Weights of a small GPT-style language model, trained from scratch on English Wikipedia.
Size: MLP 512 GELU, vocabulary 1884, 2.67M parameters.
Training: a variant of SOAP for these matrices, 98M tokens, 2983 steps.
Each number is 128 + 32 x the weight over its row's rms, rounded and kept within 0 to 255. Layers, rows and columns count from 0. Numbers have three digits each. The size before them is the row's rms in percent of the matrix's.

# o: layer 5 attention output (transposed), 128x128, rms 0.0512, rows 1-53, columns 0-127
# v: layer 5 attention value, 128x128, rms 0.0413, rows 2-53, columns 0-127
o1 103:152160132085098126099054165178146179103128152161143134189149127143079097135113149107097102095079116218121214176184110086156136154180150098105112116145120142107118114123108091144166089122131109184141140135122071081140132152098188171114140192149166125142118104104103154138119098158068169097125102109137114115115125116085163128110133140192163069181157132173160146129142127140144197116113
v2 109:134127153147143086130184105126122116152116169160168099117167095159130112134150134104104139181100090161114117165163095087136161190169119123171123109135125110169131144117098130172092113180117115104143171105092184150131131109173112109144203131116199143124156112071077156158103080172115107092155107125122137212175121044081176120116143052137073168153190110139126100142152103153132174126092
o2 117:088156073166086126102104154148126145135133130083134130101085172126137188100123087165150151115146136127149063093106105136160170151079134132118104129120179122090133130160123126090152155155131124182126161135133105140144114124126100119076082132134140120093122174107181135104147199109153155157104126176161113096104141232136104123084140122169243071075143128083168145144134122130061093155190
v3 086:174076185162153103091113171119107119113150134103119193064119156159099144137141092085159151077104086118119122147144135062127133113109175116165158109130120111137094145137154110124148132143158118111115138129121103159151152114147142171215072119144181165101167177154151091107091120054146094185134154112111139168185145143156121072176063102084158116157168102141110085128119065165127123062087
o3 093:122192106105146162156188162108133075083132132164186165161144147121181214098124228179084156152109137142124136164101143147158116136136143121097083105135140131140210139127122132113137115087074135055145074095125121136147145130099077123082114142125138065131105117136153146133063137169064116092121147167158138127134083094108124163093171111134124170141077126141198174125139135095129128124144
v4 094:150144096109155079147166129146125143123099196083107098154081187147107092118125116107169079174119124119118141169072173159130115123098072065166112145160136141129123120135108110056155137119148125107122112106138174140085143048107156101122066130110076147158106095144132190133086111103142100171131178062167129158174069127126101129172163126089123129142117212171141103138182129187117154122160
o4 105:132110113080144162103094182084182124142122091141113109146084158131173140148085090118090148139124027122117191148131174062124096145123148101146136125126134115128117125111114114155066142118122137124109100139117107073144102196090132207106142165134157143167147089091127125161129126085129150126149175137081088089117249145155161105112138121151131136124119087096196146143085157103088073101101
v5 095:120183110142181103147132065088191123105093182145134096123104119145134107156157130160164126090156096161055075061100094150082128136101108121139132141150123106082186105103158070123121123153150153091124073151151161157133113165114173103116107138118121125176089082079137152118088085109048154147131148161136091129180092167105135189186137157112111176126150137148159142155089181091095116078106
o5 104:096129205129041153144112136103055157126105131138121125147126139127135122142155114088140147126059171114156182145128226097179141094136139115135156172136059093104089140063171129107158178085118131173153115114080123099135168111163135163133146143132059171107167133185167114142155192139153118104146123138096151172144162147147143100116160157145130085129126127135177135058137150167120091109087
v6 106:129121134103116099143137096164142143170106125202144084062173082162097132142146148149091107075107148165061134164130151088154163154176200100138131101142104108087132103126098148139159162146096108146075144090094140129172148135188062141010199158145187157120164131098127117125167131143132162133135079118149128156140124157129128160143136083102158154122118065148144147125089125125119126186081
o6 103:040102085102134099163093133099137103114128129133140155125088170123175135075176136190143101181110153101174098138122164111109124160098095156119088129092141168172098107153149112055143161104130177176122125134167136134090136093160189140211126070167110101140111146148133136115124145124114119147140068168091128119135107154083113172081064137128111116040142156053124130109169090144144115162149
v7 080:161084076079100205156109133124138136116115150104130144115107067146134124130135188152110115124203180124148124143128148079187135132141159123171114122091133176133091069129101142138105137111103124135107120187106155126155146155098120095172143169162116163130133097082149142125076110112142151147120102115121079132078115139066136176101180097130160138073158157117097048162168116165017110187106
o7 098:138141177113118109084086074103111123107150104121105144139109135154138123100094094138159081130135117155107053103129118131144096170157074165134152124152154133140080081117156175159117139115127194160148151084171152121119135052079089182104189091187174107158096141133170102145146152118128128105115134128107145160199185135158121071121119084095108110097147097087175129126123113070197149050174
v8 115:082135166105132098154193122102118086188145124126090107122050067158145091105098102146105147173087195134182144135090124128105126098125103194106108088151175185122143152100124153165113105105114107102158170109102123123096165102183123155102158157128088097125132152104111163162138132147186169113165124164111074159095095115106164143063148108147165112097148063089059144147107164135107176177145
o8 111:138172141154059142139067152146153180114142098098089126094184109139053168151117123176109081103202123122093134111165121196158172193133106036122123155157152151147088076124129098093150143152176132146146122169128108157105127176137088129118115124089211115095100136141100126143154136125135128162108084106133129055163126138170087102148058157126108108161171116105147139102123075139122115136116
v9 114:067118168162085147147100144131164085114175116072109103156098120085191149154115081110161177103116082115155158122106104185152070115165171142083172085153059102144206165110097110166129121160140055145139107140198158107154092112103132131171067152138156148143133111136153097090114150100113150119127129133092115066118166168115163114141124147140121195093153108132095152163143137185106080122114
o9 111:153177153165160112147152185154077100134118121083111160088198068153087097091116106130131147126133112091133151101155128045122150083141127121167112178148147134149129103146208151152139094150089106126095115085056113137127146130062079150187168118103071136139094167181105137141119096146163122147135181129121131154167078125112083115128131148163118080147064126143200120146187134118116149145078
v10 110:101169059138106150107169081150111138137131086161109095173113166118133150112100066140159130113125110077122069106121146188133110094189160119155111080141143091145184113076114111096185130132193129118087140135110143178156161095166151141143068184060159106149150084158107081061108137124121126147090154073119121154152159172184173104107114151139110155123088088148146117138157142081161192119112
o10 113:183136177096150055094104174108140121106092138053173135117162172155194146095137124149102130165143102093145203137113175064142141106080094126120157172170117132147087136136164115161130180106104124093176070086111109113120057144152156159114124125165094161148109126128137174116112081073166115083146148099141094061181134105128175144137108185142173128112140109166119126115149133153142127190101
v11 100:144117109171151151169137151176158107094090158149110131158106140079143161162081093088107144131157146146111049109130106137035135071129054103179132141105164134182134152076141107173137155135078133115137127153117124152113148167105145105124089174147106171075147133154131132125128118075092181168117181185119117130155124178074075126093105182117098109059099145102111168150116154182108112080146
o11 108:181160155167098109086066091139116135103168158183120127157123167131103104102171167190162151114120107111080188145139163110128127108124167153128137156144096094093112151104112139056146110091083173197155108132114125082165090141083133133153161157118183149130162076072114161124144145184139180101127204101110125169120136116133115125168176112147105105189128196153118078099132154119099143073091
v12 104:113162154167128096109108145133124116127162081079132087200150110075117086081130097137160114126120091124161126151114096140164150171138148110136157143127168095189130168160105116134115111145158108099125076146162117106166149142090110177176143104194123155124118199184075100103128167110109127145177143104146156148130116147199165161207132167149115083083118170120141060128144064145161177055104
o12 104:170106122134122070113171164155118102107034112156123158117126064131144121109069156090084186143132100128099157112176123092090126107117158137188117115133130132109226138125153095154125132082139147132154156113109152154120154159127104093098101128121173114179116058072193110114083190147141076100089150166142119129132122085071123081081127118148058106182116154162120147132084139122136138167152
v13 099:122078165161135141182171208082142096094137138121077171188067096119081188115157133130158143142163137180080182094140132151159126078156141113174123108102135130181129138145131138123159179143091185174122122091106163136091113132150157155056139085152108103113164113088107161116089181187143103154073165110115107149139115117127090102122131079118153091207124127096097124087088152154124134149109
o13 102:132160075078159155114141117164121124122123092120153076094098132142156067127110155143130141120125126084098092139145153122126126118180131154136174160164134026108093142086112205083081116138208138094171117180177116140152166164105057106150093151132096125076125128129126126153069139130116178145132069163136097074164184080158107177157112145121107116128136162112133111213118140127113106090139
v14 103:078170151157112163127146145128142150085122093098129133128107106110170094121192115143140154065149054119103121145157080177135166130133145131179154139142123077180094227163145118133147115141121168100058115121145126114176183071146088106117050124114144163149120124125141080048157104120124146084125151085094166117164121142146183116116181182089148139125095121130138107113154072127135100077086
o14 100:187134107151114072160084115140115032124085163095150094113141115133198110154128103113121144192099172133166162149111131037116063097144164121076083120160124156128194119065120157193135191072176098181156118129130125137159110143117129133121120116141113066115079052138138143181126108123080156110102127158146124149111124122130129102093146120135133104120126151142113150142123201150136162164116
v15 086:097095153102132123112144114088116176189126111231143103138122118114118164130129087179183173116111150082115105135153159176150112154176139157134150142170056160090168101120107137146171177141148129102147090130143054122105075124102173069130122147136098139136142169120137096172157120160116174114136182131168145098186128136207092083202146117090101115111127119146105145142194099110120172111110
o15 101:132075110153113140141101165121142113098106179119140116165101160110085072146174113123110111197100107133173146128102108094103097096124088111093145090088153078053087098137188132102091074140169128112019101061114149090117139126150106148128104138092130132112151110143080173072121082166147130102137110112102064129132168146106141180094147114195114118089131135067136187089140128159132125167128
v16 083:092120122128071174097096123164138095109194122125101181170126146091162125123161136153160087143089115119130115125138186185133054108182112076101118102108056165159163132119118099115200150105163077176132088156171142131127130087149124113152145083159145079096141107151163098101166158135131136142125194087143156145104174148125052124158072129129099111148135094102148187075134176110116121147183
o16 082:186140106108181118121140095117153140127139150153094160137115123181090163149135119134134171182152155149144176150177148084145147088086145130159178135094148105084117181160143180146101122126104175100103107131066135120115162106094126103129117106112083140136106170124067157148155079154142105172162086129081093114124065126119163167191131085124117181090105113164115078227180113179139126073089
v17 101:167168144025177076127105101140146104135100092122140138098132125074125085085142164160143071036111066139153123147156069147147111121140118164117160104151181104151152135134160107163135110156136096152120049136158108095170093114148117101100130108133220151151094127142184105145109137210124145139131145145075106129074130113093177094155106107135114132116143151134176122132104178167095121115159
o17 104:083171084190078154104136133136136136124119134150125101177094100178088178153114081148144107165165196145112150074098171069108167110150098034162103152102141185129151126146104114111159182079139097102136125136073146149125176129128152152157165128142055143144163167106132142125108099126157103132129111125095142164197154131147108120150155119090125152162111159138075197136156157101134123126042
v18 107:145101117140146155098112168103112130136121137056138154093141138141127158106075167107178098187174149192141092114184159086189142108102058135164129105120115155141162164120175134141159114165175123102116068094104121147166138118074141165145136102090150123124068120132092099093151145058113123073098116110144103131190102160147202140102127085148100156114118141086167115172134078154103119065067
o18 105:136159150147122147170126111129122069158128083117157071169149102106177155135083079159119119129089108112103124134106111112109100174160156186123150063132111084095151180185153074099088181054139177135102164152132113082158094121119086118105142154126120101153099171158171114129081128174139117147130174105137134085144136090136149122100133144080235066159124144152150132125163157100179172180139
v19 111:193148185137097131171202101106099175047119152139125135148125151092064186204156138139108073156169126159122169130106138090128158112088098121163164121136182090148090121147159095129117087157134139149167112111135125144174166147110098099112156076156131119148179112143150158092120157123096113073053126131192124110167141195063113123105138141104128123147112124126183094113129123133054117109121
o19 109:098127106106115141093062117131135073192121144163090060131091125114169085076115122076169177086117122054157135107109136142130083144138114124116099151153077073136129159089100185142109166072171153120151129135165137164135104124131125123132130150087118156112045160123113149137121144130164155162163167081112171158141145110166109099170136125165130118079102128151060150095095178120205170091182
v20 103:087157124162189123155174165090191117166117103058115117130109099120112080101190124137112111102172080167084131170155155156136103109164111156121142091219135112075163133116143128104098119126177137123127102116060175131150167091109108119050100165115124093234106059149090140169099155126139151123097129117091103131156105155123191151083099155118112158149150102134142167126141136159121125138120
o20 105:130146130182103149172134151162110162128119089112182089114108076146193136174059121062097115113113123091189111130086121104161131134103160132133109168079092183150084120117214129090123172144110120189137064129122102087122143184160149146166168087177103165085144191079164094117157110109128161131118114122164127122142150121155162115106142160095106064131102080143093140178128152074115145120118
v21 099:130165190165105093154182149144156103099126118128151088113147158113150070124167098206102156102182115164108081157121130152159117144119115140100092150128121134110142098121155146125149128148106139119143151134123154057151093135160188129160174096178136100143104127162152128165096075058096093086087070138131079173143104165048163149131189141182139210104115131132126121157190152165145137104085
o21 105:125142123127133125106065111173085150111115079131175167130193115099155067150142094094132190126039093135129102098192160104066094119095126147171091141126171088137145072116093134135126170092141073179137102099084164177117139134107099149127132087109101149173079185151145091122200157179126133135131151080176137095126146168144137082138128115090183097150141113113132148102099150079094121114119
v22 100:116138169101114119154112079175148138132111115065131167122115111185157082099153156136131073112111110106165155150048094106155127137138185062115163134113173107157092120147145137146073097098149154107067106152111171115178183122129092158093155085203141162199097145123095106136156132185107104150148105121096147148097146129108073172110178112121139126137113164097107140038104136157080075108126
o22 100:159125085109097153132141138143129106112160141104110147163122083127165182145099110088169124116224190129108077118186133134126133111143122149198099168183126179100155136096150096098128156077098126129102122123218112193108154155117143149171108137113154146117115103095197093155111151125095128189120114157108172110140132119147157070118067155127076176122140112153111075196133131076171174121132
v23 093:045137164115106098142171151149160121146090103087098165165130126105127076167136079191102156054173088126178086138170077147101102177151094110172114120119123113142156136128162160141086110181132119114184105123129162114161149114143103123157099080108176106183110121132170114103123110092104131079151086137164105112105107149134128090068050159129115153104164138163175143038136098091147128157115
o23 099:182126154152140117139120099082101165141160100087191109088177108110168150173114184107178134154119179083137180095072123072167131133093162155134116138173155122224132131139083135124154195081125119143115129149086111149103117153108086070117110078118096155142117167117141145096198165136166163141087165098105165141147106124149132119141182067102135100122078166130103161154097143152065129145131
v24 108:105135089100178129112107127204088132201084133112088130141143123158127131067106119174190153136089190143136128134176148115148113106122083103167110136111118097108155063125125142123118178201152118119188128125100160106131112112156214065097070107091126101158122109124121099080197157171137075131160183174161090169148108153122177149108172127104155113177108140118124096149138147093101129151135
o24 112:152137152153093146119096103134112135117119104089131115127148184109101118158124086187118100136183148130106103164062159110112079157112156149138109132136197100104097181107171100069068137106108143101089117114067092154081137188145114172106198125107085127148173099155120100147107127066135181110128093118103111059106145048142116138082121102081147153114167072125119192143138098186127111149162
v25 105:081118119132112163112174076055130143143127147196064103135090082147106177141144093153130141092125155064131137118124130140155084120141159054142154099121130165132206105124131159124134182125123141146178115145129183123108145152117157145134030120073124160172122155126160175142113143115116144122086133095140150091091100097087139124178145141134051123167139123137066196111133194119132142187107
o25 107:196083152130121118124132167128171170104170120079133109178127151135153118166122160103193148145090121174136126108188149136110151090122112143129185170100110085111044086099115133141133100122133147075120145108109088095076088130128095171160172121198127173052160102165101150120104114174162149177127085126124130145147123121184086091085141153137129153053061114119152159137105121152076129123173
v26 088:101157138114172088076127136105117133209101118100110098135133127129158124096118096126172163109104141111116106136128131185079190102138113082149113108084071124170114189123117091152134153179154151155085072171097148135117198122136143150138109143150129067123148179136086014089182131087134177147114159127147090128133120154168133124080149141106123160124112135114123126131191143081116059057116
o26 092:196114152183142131184104121163120177071134132088143086097118125104130127163136131156074120195169181132150183151157185064157107121111125178141089108163144178063122129175209135154096169098115079172127131136133088119157047140117157107151164139142165125175096074154110176153062121135133153088139101115114115100112117116136180150157076093125112103152120114138118147111098094123108135158109
v27 099:150125089107114167134139163091134163207170151156114149156139104112128155126113120141181106084192171107168109102095100133233130154126144093153127119114071159124123171160080149118153104106178139115137103105075128055072130094100141080123083130068115131195131139140158128139135200174142137100113138072121111137121103087138155120128087078095136101142127121128147068049159101124141157138086
o27 109:142136122101179112100175112123163092142053104035195065150111105173172174148111136088174115167115110156112116155134128123119111144127107084138126131084182160161064096116179116176063129094140134148104125172151150149130142163043118154048096129160120167135155096116127171102101117136132119182117107126125063073135114145152120176104175114092099136153153119113141184140123150130137134161150
v28 100:099211119071111154106180136121070134138076109161129125118072151148124105099130093199132074147118107102065114115170117186153127125129108098174109126109104136190116119175154118089156168132141187129141155116124119112109142082089139093138092182098067076130159104112146145106163136132067110118118139122122139155088077138108127061165178144038108147161145156161117058103155106111103149119138
o28 102:202079122086134109076078106086159127074097128107141099178131105139109141153147083105091143149128165138137133170113153036107067132078098141091144111091165112093144109121107186176124126090149096159105119075102138131151127122163106125058145090144129159104093051115122127149136131154143168113198143115130072053120213148166102124120163153142146108118138071142113172162131135134167129118142
v29 106:184180115091125111115112159148138127115201136118169148156100138123143134131052102105125131156171168130141127077077146148119119038072133151124106151104145209114123153167136156148158123073081163138060102160128154146143111156096164110141111139177080131103109131120124171176133093099095107134160061172117174138081093101104111182094150117138120123098083173071110182085115137102104080132156
o29 107:134132153131159180112144073110123157122130115164097161132162116125152134135177097089121138093132135126066142166201114167111139152165070162123108142102120106128100097085106131102134139138142103155125161162147123116141138061067132141163106145119203143163160078164129123169086156181123139147135192080133084150144088150096155077184083127103158156192178105209148055178094101115167110112126
v30 087:183125116125128051064168120095199123101105146089140122102109171115141113147099108112085091048142119128136080127142139113119168168116146129124052137118136131165138140164133125174150108159112098107140133172124110200164124145180125151158145101164171120140122153134125099128045063100151178155132123087087191150108098096132129077163121086128133175082105121100171107156163048174148133114109
o30 097:147130086175143181106132095145125114133128143180151131184128124096132196114125136146149172177096094078140182090173142124171170116117081149136127087168152151116112126160100096129159178098129053095156117124161161083157130035094116175117113113094193149174095190117192141123156129112140112055116103155170101147182133141128093142109156124113146108132122135118181128123063158069115165111114
v31 098:160060108143107158152156126162165106107139215123175128102134132105138100168118127116143141096085141105106124098130102069142198081082115082155120146124153106132076099132070147132117132091131160130076158120102170127156125200122138123131167140174127121093162079084100139061082095148077084160078163129068114188135130146121112136162164094163119147211104087110153113151114118184122160158109
o31 097:143174116084159106093109113137068097097137090167068158131132144157126135083134162090156140127152025107105093120119166186163116109186158114139143123172153107094145110110139141127090173140114102114174124106120150160128063069134109155138097104147090111138112161142206145133118210108076170140139083148203103092139166111158155140104118122116156153087166132087178098101171130125116162070150
v32 100:129109116094094133151090118126083133192138149128176107119142100127078114102103132115117107168115149139161136189150107153105112103153154148115054117121126160059146090108169124175157151100184165146151174143060147149163089156118103100094173220146080128118155060129064156150177137138144136134150130221146089182149111136101113161149139136094126136103122138084092170144161162111076119169166
o32 106:091145145123145096157082130114102218113139088149087166074117122176101127146158136166134117126110126102058087145148146162123100129093075098113156074109156092126134150122126113054112189157135157214105122107116107118109166159167171164150187096155187134173133157105137096167128162155131140152148167103074140088133165120083101133152100166173116102075131118152104108133102064116175130081174
v33 106:120126130155175124088073131084110150137155089102107146177144138121103084052205118150135108141137111190113130119100107173103143090099127160131123098130131132117150128087130085115152162132186179142128073119106087141122148083109117145122150104096156081140098135158064117228093140104179177144111161173143119145151105125112155160149065178078095130163158051109153143146168110064136116072129
o33 105:113125153139096118173154167157146223150123105183152108090104096123154168209057108128089148166097176124119130157165172127161127135092148117073133145097083158118117114156179146116093140145114120114182080115140121148148204214134126077140166131152137100131138122110116068061121113137120096133164094060144133138068111084123168099123171109142173137130106154164092127079104090104140134131104
v34 101:128111133065125137130119114148194130113087186132126122153170170118083133114120134159151219091100133085104134125148161136105109104126185121139133203158132124154151178137167202070175147146091184145089120096176163119153128122131151103124078138123149113093123127123152134060145128173089105181122105069073140111087116150174119102172201164116153075090109146139137105101102169099136069111142
o34 103:138070114088162122132113085060131111077128152120091166095099148155141102124139084105102126178106133150105194157093084112141121105167119151164124113110118107155101084084123122176149100150160062156129118101131125112136134125100152210136146115116039120129120085134083090206133114118116150073097152180136149170185165070173121165107083139071133191125134140136099163123155132187121097168111
v35 090:109142129145145130112158118180152111164101069171073103048094146151160129112115114169135106105130110185072155092193148076158110183157159090130089066129163138159150064106198098096078128106141145102183182139121129165109081106162099156107130155129103206110118139152187132124110116174123109145113119109138129099105142118083102103105148092101110143133115137089095128072108197115149124191137
o35 103:154093132088091147123120144071102145082200098108150136206150126102126136132179112173165110146154156115116110079062128136075110099126148163144127179114115091126098137135018096128117115113102153047171070179100166068100151150156126128151105131158113112093143139162092113093131094107143173121078090191164122124122160172166116134110087178118124090116133107113098117183132107098104115131164
v36 096:119139092137116197109132135110090116158172074084071169138083133134148118091078081142165163150089111111175164172132104164155157067094119116161134116097107106159163146120153122123219161118083143133149148119135101142097159092095126130129103150120081102102139190137142109178122151160165121195134169109114152188137094117133183077105087118099085061095086115096101145126147081071162179105123
o36 104:222095111119143082132071132165163165087116142153146099163137138153145168175094141131085124095170122160085088131149148105113160114079136117075146143133183149196170131120144144153132081122171131076121103201166130075139131141091073135076182144114168097144138086096146147080130089141093144106167134147177062111143110058107092154157157134118158161160132101155121073120158127163099129148098
v37 111:126106080116150108124100148059115086159162130146134113158117118157122166082132120104135200156109148047128146088168168177104099107125147139108110078113158117213102165099111145136141155142099147144117124141119108167080116149160159173107120129119124138036109152144069116095104111135155101188124180120134167134101123075144165071126073117151151103132107124111134143146105099136148244153194
o37 112:160169137122149160092213166171132175115086148107112176111107185128111168127133150183071117121163053235123155104104132119162180123143100122093135149158110133087138108179145143073155168153131100084169108154128151097128095161137085102147125158140164113099127123136114161147114102099151101047151082160163078110158168113122089170088150112113152159110181186140121114139107094138115090122117
v38 093:126073132154147153178129142131149132078090145140117094168177081108114123152131131144115144123114117207065174186112105121090114079133140063107214140176148129181052124145126096103120162107139088141170116161130152102134138108153132117108068114063154123175121112058089132125144164187140113146143044110126075158105110136118135159152103126132156140148184098119106169156138123142128185149075
o38 100:084190135192104062085133083123133121153086148094099157114082148158156133162104138152117113122167151088127076165106150193147088091137157142128101152070085133117124104061149179176157117177147172092163191102139128146079156149147112121151157119163125159131185165077181136153135136136136177155121123131120141101094128098155106148063088122109115135069101124082178120068144114126081086145098
v39 090:189065153048103136105173187073118132139104088147117124164145103150138123108092152096133071104097200178140141135173131101159156105169116076090138065127161091165134109123109147215091100145161148131096119142105156109089104190164141114136094137114139184115143110151183154126092161141137145117089099117175164126078113075109047110168162132143132108089150127148138122099140180133114156143120
o39 096:116092094173081126089124138137128093114133136080068147164074101096154154127155108161150136129122121160128112131107116200134090132104077152179203133124111089131097175082095150112116178119116152106139149128117126132162120106097089086089153156194120109192095121106119172129124077116153107173110104096125120121179131124206137126157090116125054150169073144082140131178049107099062112155163
v40 106:139053133154143166081106074172102143156132118105111175125145164136089127108142164143159091126133137165121129092147064071176175117125121110146182086100153140139152156137147131165132178175178167143104070142092131099164155100126093131111161121124165104160175133119117142132076125140119151094161131115124118234186124121100124125148139063081098104163107132060143082120171116132044133086087
o40 102:131145104152087143144131128133139093070129078124139043159067103122161136109112092150138136168155149148086089159146159133159115151130109129128110135133102101128126168109098083122090136050126150078144132117145126180096112143082136144118144165110140133083102148142221102100113160148090108165111107150160047127140125112109136181127129083197217154079104158116078162129159071099177195151129
v41 095:179158140111180100067156154155124157121112151151083140173153098123112095107122157097147068116095100118117085125129115101146114135149132116147126164091144135132102153120090103121098153190183230102079037110123157073122165116156174077134151158113106048196142163122111130134097153193092180087159125168118133112129137134109179148168093167137095078108139129131106136151164077137132158105138
o41 102:115109183173135128137124120138152124099066092138178087136073129133136101153093094151097178120113152103088183131176125120158111149163120097134159089143159100110129134115154157121163164100130129138184130083105120187183119108129133157088090093102085104110145085101191107136072171143144040133093146107132087115114148180201139177097178109167056112095180102122098094116134152158072165130154
v42 094:101165154162165135120129143058130089102116102167079158144170078109131167142126092162120175120124131133100176149140134170089061163151130143146104158145082133147096192055138145140124144134102161168163109070172124117152067176156173124090112082108142105109145134125107165124138116139164134185173175141088128066158163161139142156062139171150159119120125053064099121091121105102143081115086
o42 108:141079153100139148153110082224105130092135188093145096073144178111048074127142112153110075135115131107136128129094117154144143130123159112088113124126109145069107116136183140111153109139128092147093109108123132134102180121130131093123141157131075111097090143131072115124136143132075154144049062142141092149072072144079089075116166157093085094115123129176091140082108158150144074153064
v43 100:118183164183121166170129133094143148117163186096191078147084115172157124158101121150105104170155143152118134111104147107151106057107101177110107107150146138131150175112156130082110169088096120155158138055075154118092149122147089137131146120145099135103099161101130183169093132129148089060113110146155133096117093118060100181071149141119148182134097124097092138136131144086065150183206
o43 101:048153169106128170125113094120093119155145088121100183138182073110114129126108095130141117093162099139132127108139151161155134160144155115124106190094109113132076059120130202156135126159181183154143130142138178045108115175083087128125113123127140156068129121205130111136181128119133172144153121060162110127068139165155114090115092129175134083129148113173115102173111175167177156120164
v44 107:126136192164116138145078091090103124102143123148124119151065120127138125101188096136134088187119083136095150112116143169149060108109133136111124096146115131156141221126121154103133140144202085111171077102147112132138207099123130129145118136082170128112113168151141176180150152111223158140160146144156117149105125143138123107157102219124089109133184115107105110134135109125059196161169
o44 110:090133121130091107161159172105149156107145146111055130106206124144117170215084139142127126158143125121148148111143163119129156184087145091121173144072130149097122066126118138156097105116110170099150127152097120144089118170088127094110103179131113139098076115040096109123122084143128070197149141098097152121129135117149099128099217127179149129108080151192157104149151192123179103106129
v45 103:129080168117083144107138111128114150137152139151142099092126154137185136150066074154131168058065143130156120140111088145146147049152120102113143098104106151123138128063131127141170139134125169147202166097105119178113072145132080112174042181175118150119186106125106115150056119171124101140140117162083072149156142119139140086118145093146146132082118131091137211143150162118174095122125
o45 101:111206129131134104101086187136112116071169126088133175133125145140092149103190127108174103157098099107050153114124152174092111058126138128121099129138192115115064112149190189117145099150137072091115111181114096091127094142154109122078144144145151116165169139149145150087141113161131194125105166104172136147114089106181084201138088144167157165141110109136142105140128085097106105153077
v46 098:111094176169106118169141111104175098080152150147137115167120172129089146095155127122140084113117094131064169128129150141098091084079150164095139169117108153163147146154178147124105089120117152159109132118158137165148089151127159061175062115123131063118198094127192177114113104159206132071098128123126152153143149156110092066123204170107105139139148121105104098111132176132068076110167
o46 102:152178098101123146120153127124087098095137139134063120079212153130126079183169077120110154178116169055156148078169128138148170138130089104139156101082132043116118124085042131168106142143135140100175112100141092133150114114112152158098140170110098150121065147138098067149113088121063169141118169097136112148149142141148155142161121165163107148137067100182107181136126155131131093117145
v47 090:136115142087075166155136154106143165091119113126180195119149113122169091091118160117127127150166176119159162128035114173185148091165105104143114156097124128127083191108111204163143154095115101142116097145056163054130151188156114153085125093129157091146167167122108105132147169158177144130092115082160108132097156152123142152123163121140184075131107163073118168088149134094119107142083
o47 095:113094092099172136082097117166114132142145120083124090086118072118127111116140104139125083139105138186146085134173142160085100148128144101145130084168145153107118105131156108094097142132159111123133203158222112180105042096056133080164109156155155156134127111125139143136135104134117097162126087071085139085114078069175139133138085132076070129154147132149114124139130158128118157080031
v48 116:092120180205096170181113145066107160129149156122115069129158127161111186144133088155036149104166075090070170101095136108084109123126157089111152149095155108158124172128147170143163126159084099205148176096111126135100107126118086179100074080132155093081173193124131108139144141108184137130127126126114118161127138150128106148097129196134158151127100115094083148130126109109120149073118
o48 117:105136062083151107151145110176151100122156133126170164104189134118134099110098145119139153133148173107166088136188130206132148103116128165146121113108134104100054069139148135145151105092092176153153156176166146098123126162107169060179156150150154139122051113130154133134141110166084171104137127181170178108124109100082065148150123096159090136137092131153102173084082176184117089170118
v49 096:200137133114130093133140170121055157137111123071175111095073139155146148178066166127104132170132144135160140143135176145144133124169142137075096096167116111091110135069097143165123067075089160110122153122058116115109135169089155118133165110142098121098111143117169125148120154138190175108114101170137067064080127099110133126119084145151185148121100142095137137185106152176146155202188
o49 102:093109158155144143183137076151147097111090134094088199173148082114120115079048137151112133091185064113138077101100125170096101169137066121147161137183152139173108095166130101099123161210136105141109102169130107121186102088134101114147126130132143122129163141145084148090132106116204083146162113065111115077125187141154089119159106096120084128153129125126094079106151138081158114099122
v50 085:115142206165178213068160182110106146118095145149126173098128099127113095123119140117086142115179090125089144168192117127067082172150135055157137149142187111147092153125176159115142147125157118181110109135145122109160109088120145156100075122059139132153130100072151167117099143162122172158135141160095133129174128121101072161112129077117122134168146107095095173127152201127098080102126
o50 090:112137111162125139168095035187153107080197107077157083122116172173146126152125116115116151126173228111087104128089136160176082100100121122098134135101052133102112142097123113155161155120125139156131142075105152151123109168128143101130135143196128091081116141154156112178161097178121151183091133193152137159108149139160140116137094140120072164067100137188136138142126153131085136123080
v51 089:080201068163170137155133090165153158111098161132152113136125127140121122170168137170139147197114068133100176100119109068138146111104088133147111143120173129133114096135110066089135120113126095077181130160120181136170162108156135159160173116096166089183142089133114145114191121103068094103123079101192095168122146109026115168107086139151085130153115081105155103108143138102123109146139
o51 097:139095157134099125092092092122100147157103105138094110140089132143150152077102161113146115123137170150132106135151149131123135071104214161133066158110125141146109143108139123141102164160047157130207144100118157166050134089127121084119073102102098161084096188140128128136142120060191147131129114134145154121120124157175147041131130140120197098076128062163077133118125157150166153117189
v52 109:118127080084060105170119087167124156179107094167159135126175092132122108096143173153099133130119209138142144168141116124104110089152127090112064134114104132111067020135106139180123127092118177113103121149124176093086143190098169145141132177123088137106124106124135208136138137170105092105163078181155137162080137111109100101120131111126088119155193190117162109105133158139129117171137
o52 109:105063166154134059087174118125088144096146165104108134117116119144102121206184130104127098125145074141124028109098133138097142127144118158168160117104157123135157143122105142091096157123110157131110149066192085140146100079167116137177154092141142132164149076118134076142102149142160137144158147082084114118140165198158150121145120141050119190105136086113105158151115060109114088074154
v53 099:100110126136128117114133140153173072121135107169148099139109112030095230117117148139116141153147121147183151162164084079129128206157140121133136096090149131104161076100084145119116170115107120132081152125184051113140107108094159158121163112116137149076116075040093158140128138085079152074179145159124077126117112118142145111137134126163134149149123119121162112145112168214149137153095
o53 109:146155093151157073147147112184121142125153126147136135110150128222051023091122174124147184103134116100090114097118067110139101096125150157121138145118078123191131123166091114133156117116125179118138164108115127184128153119173116138134097144134108120174132136168167066101121171150212102150154113177107131132134184144079123138124143111116161121111207196083144155110104101128141145170145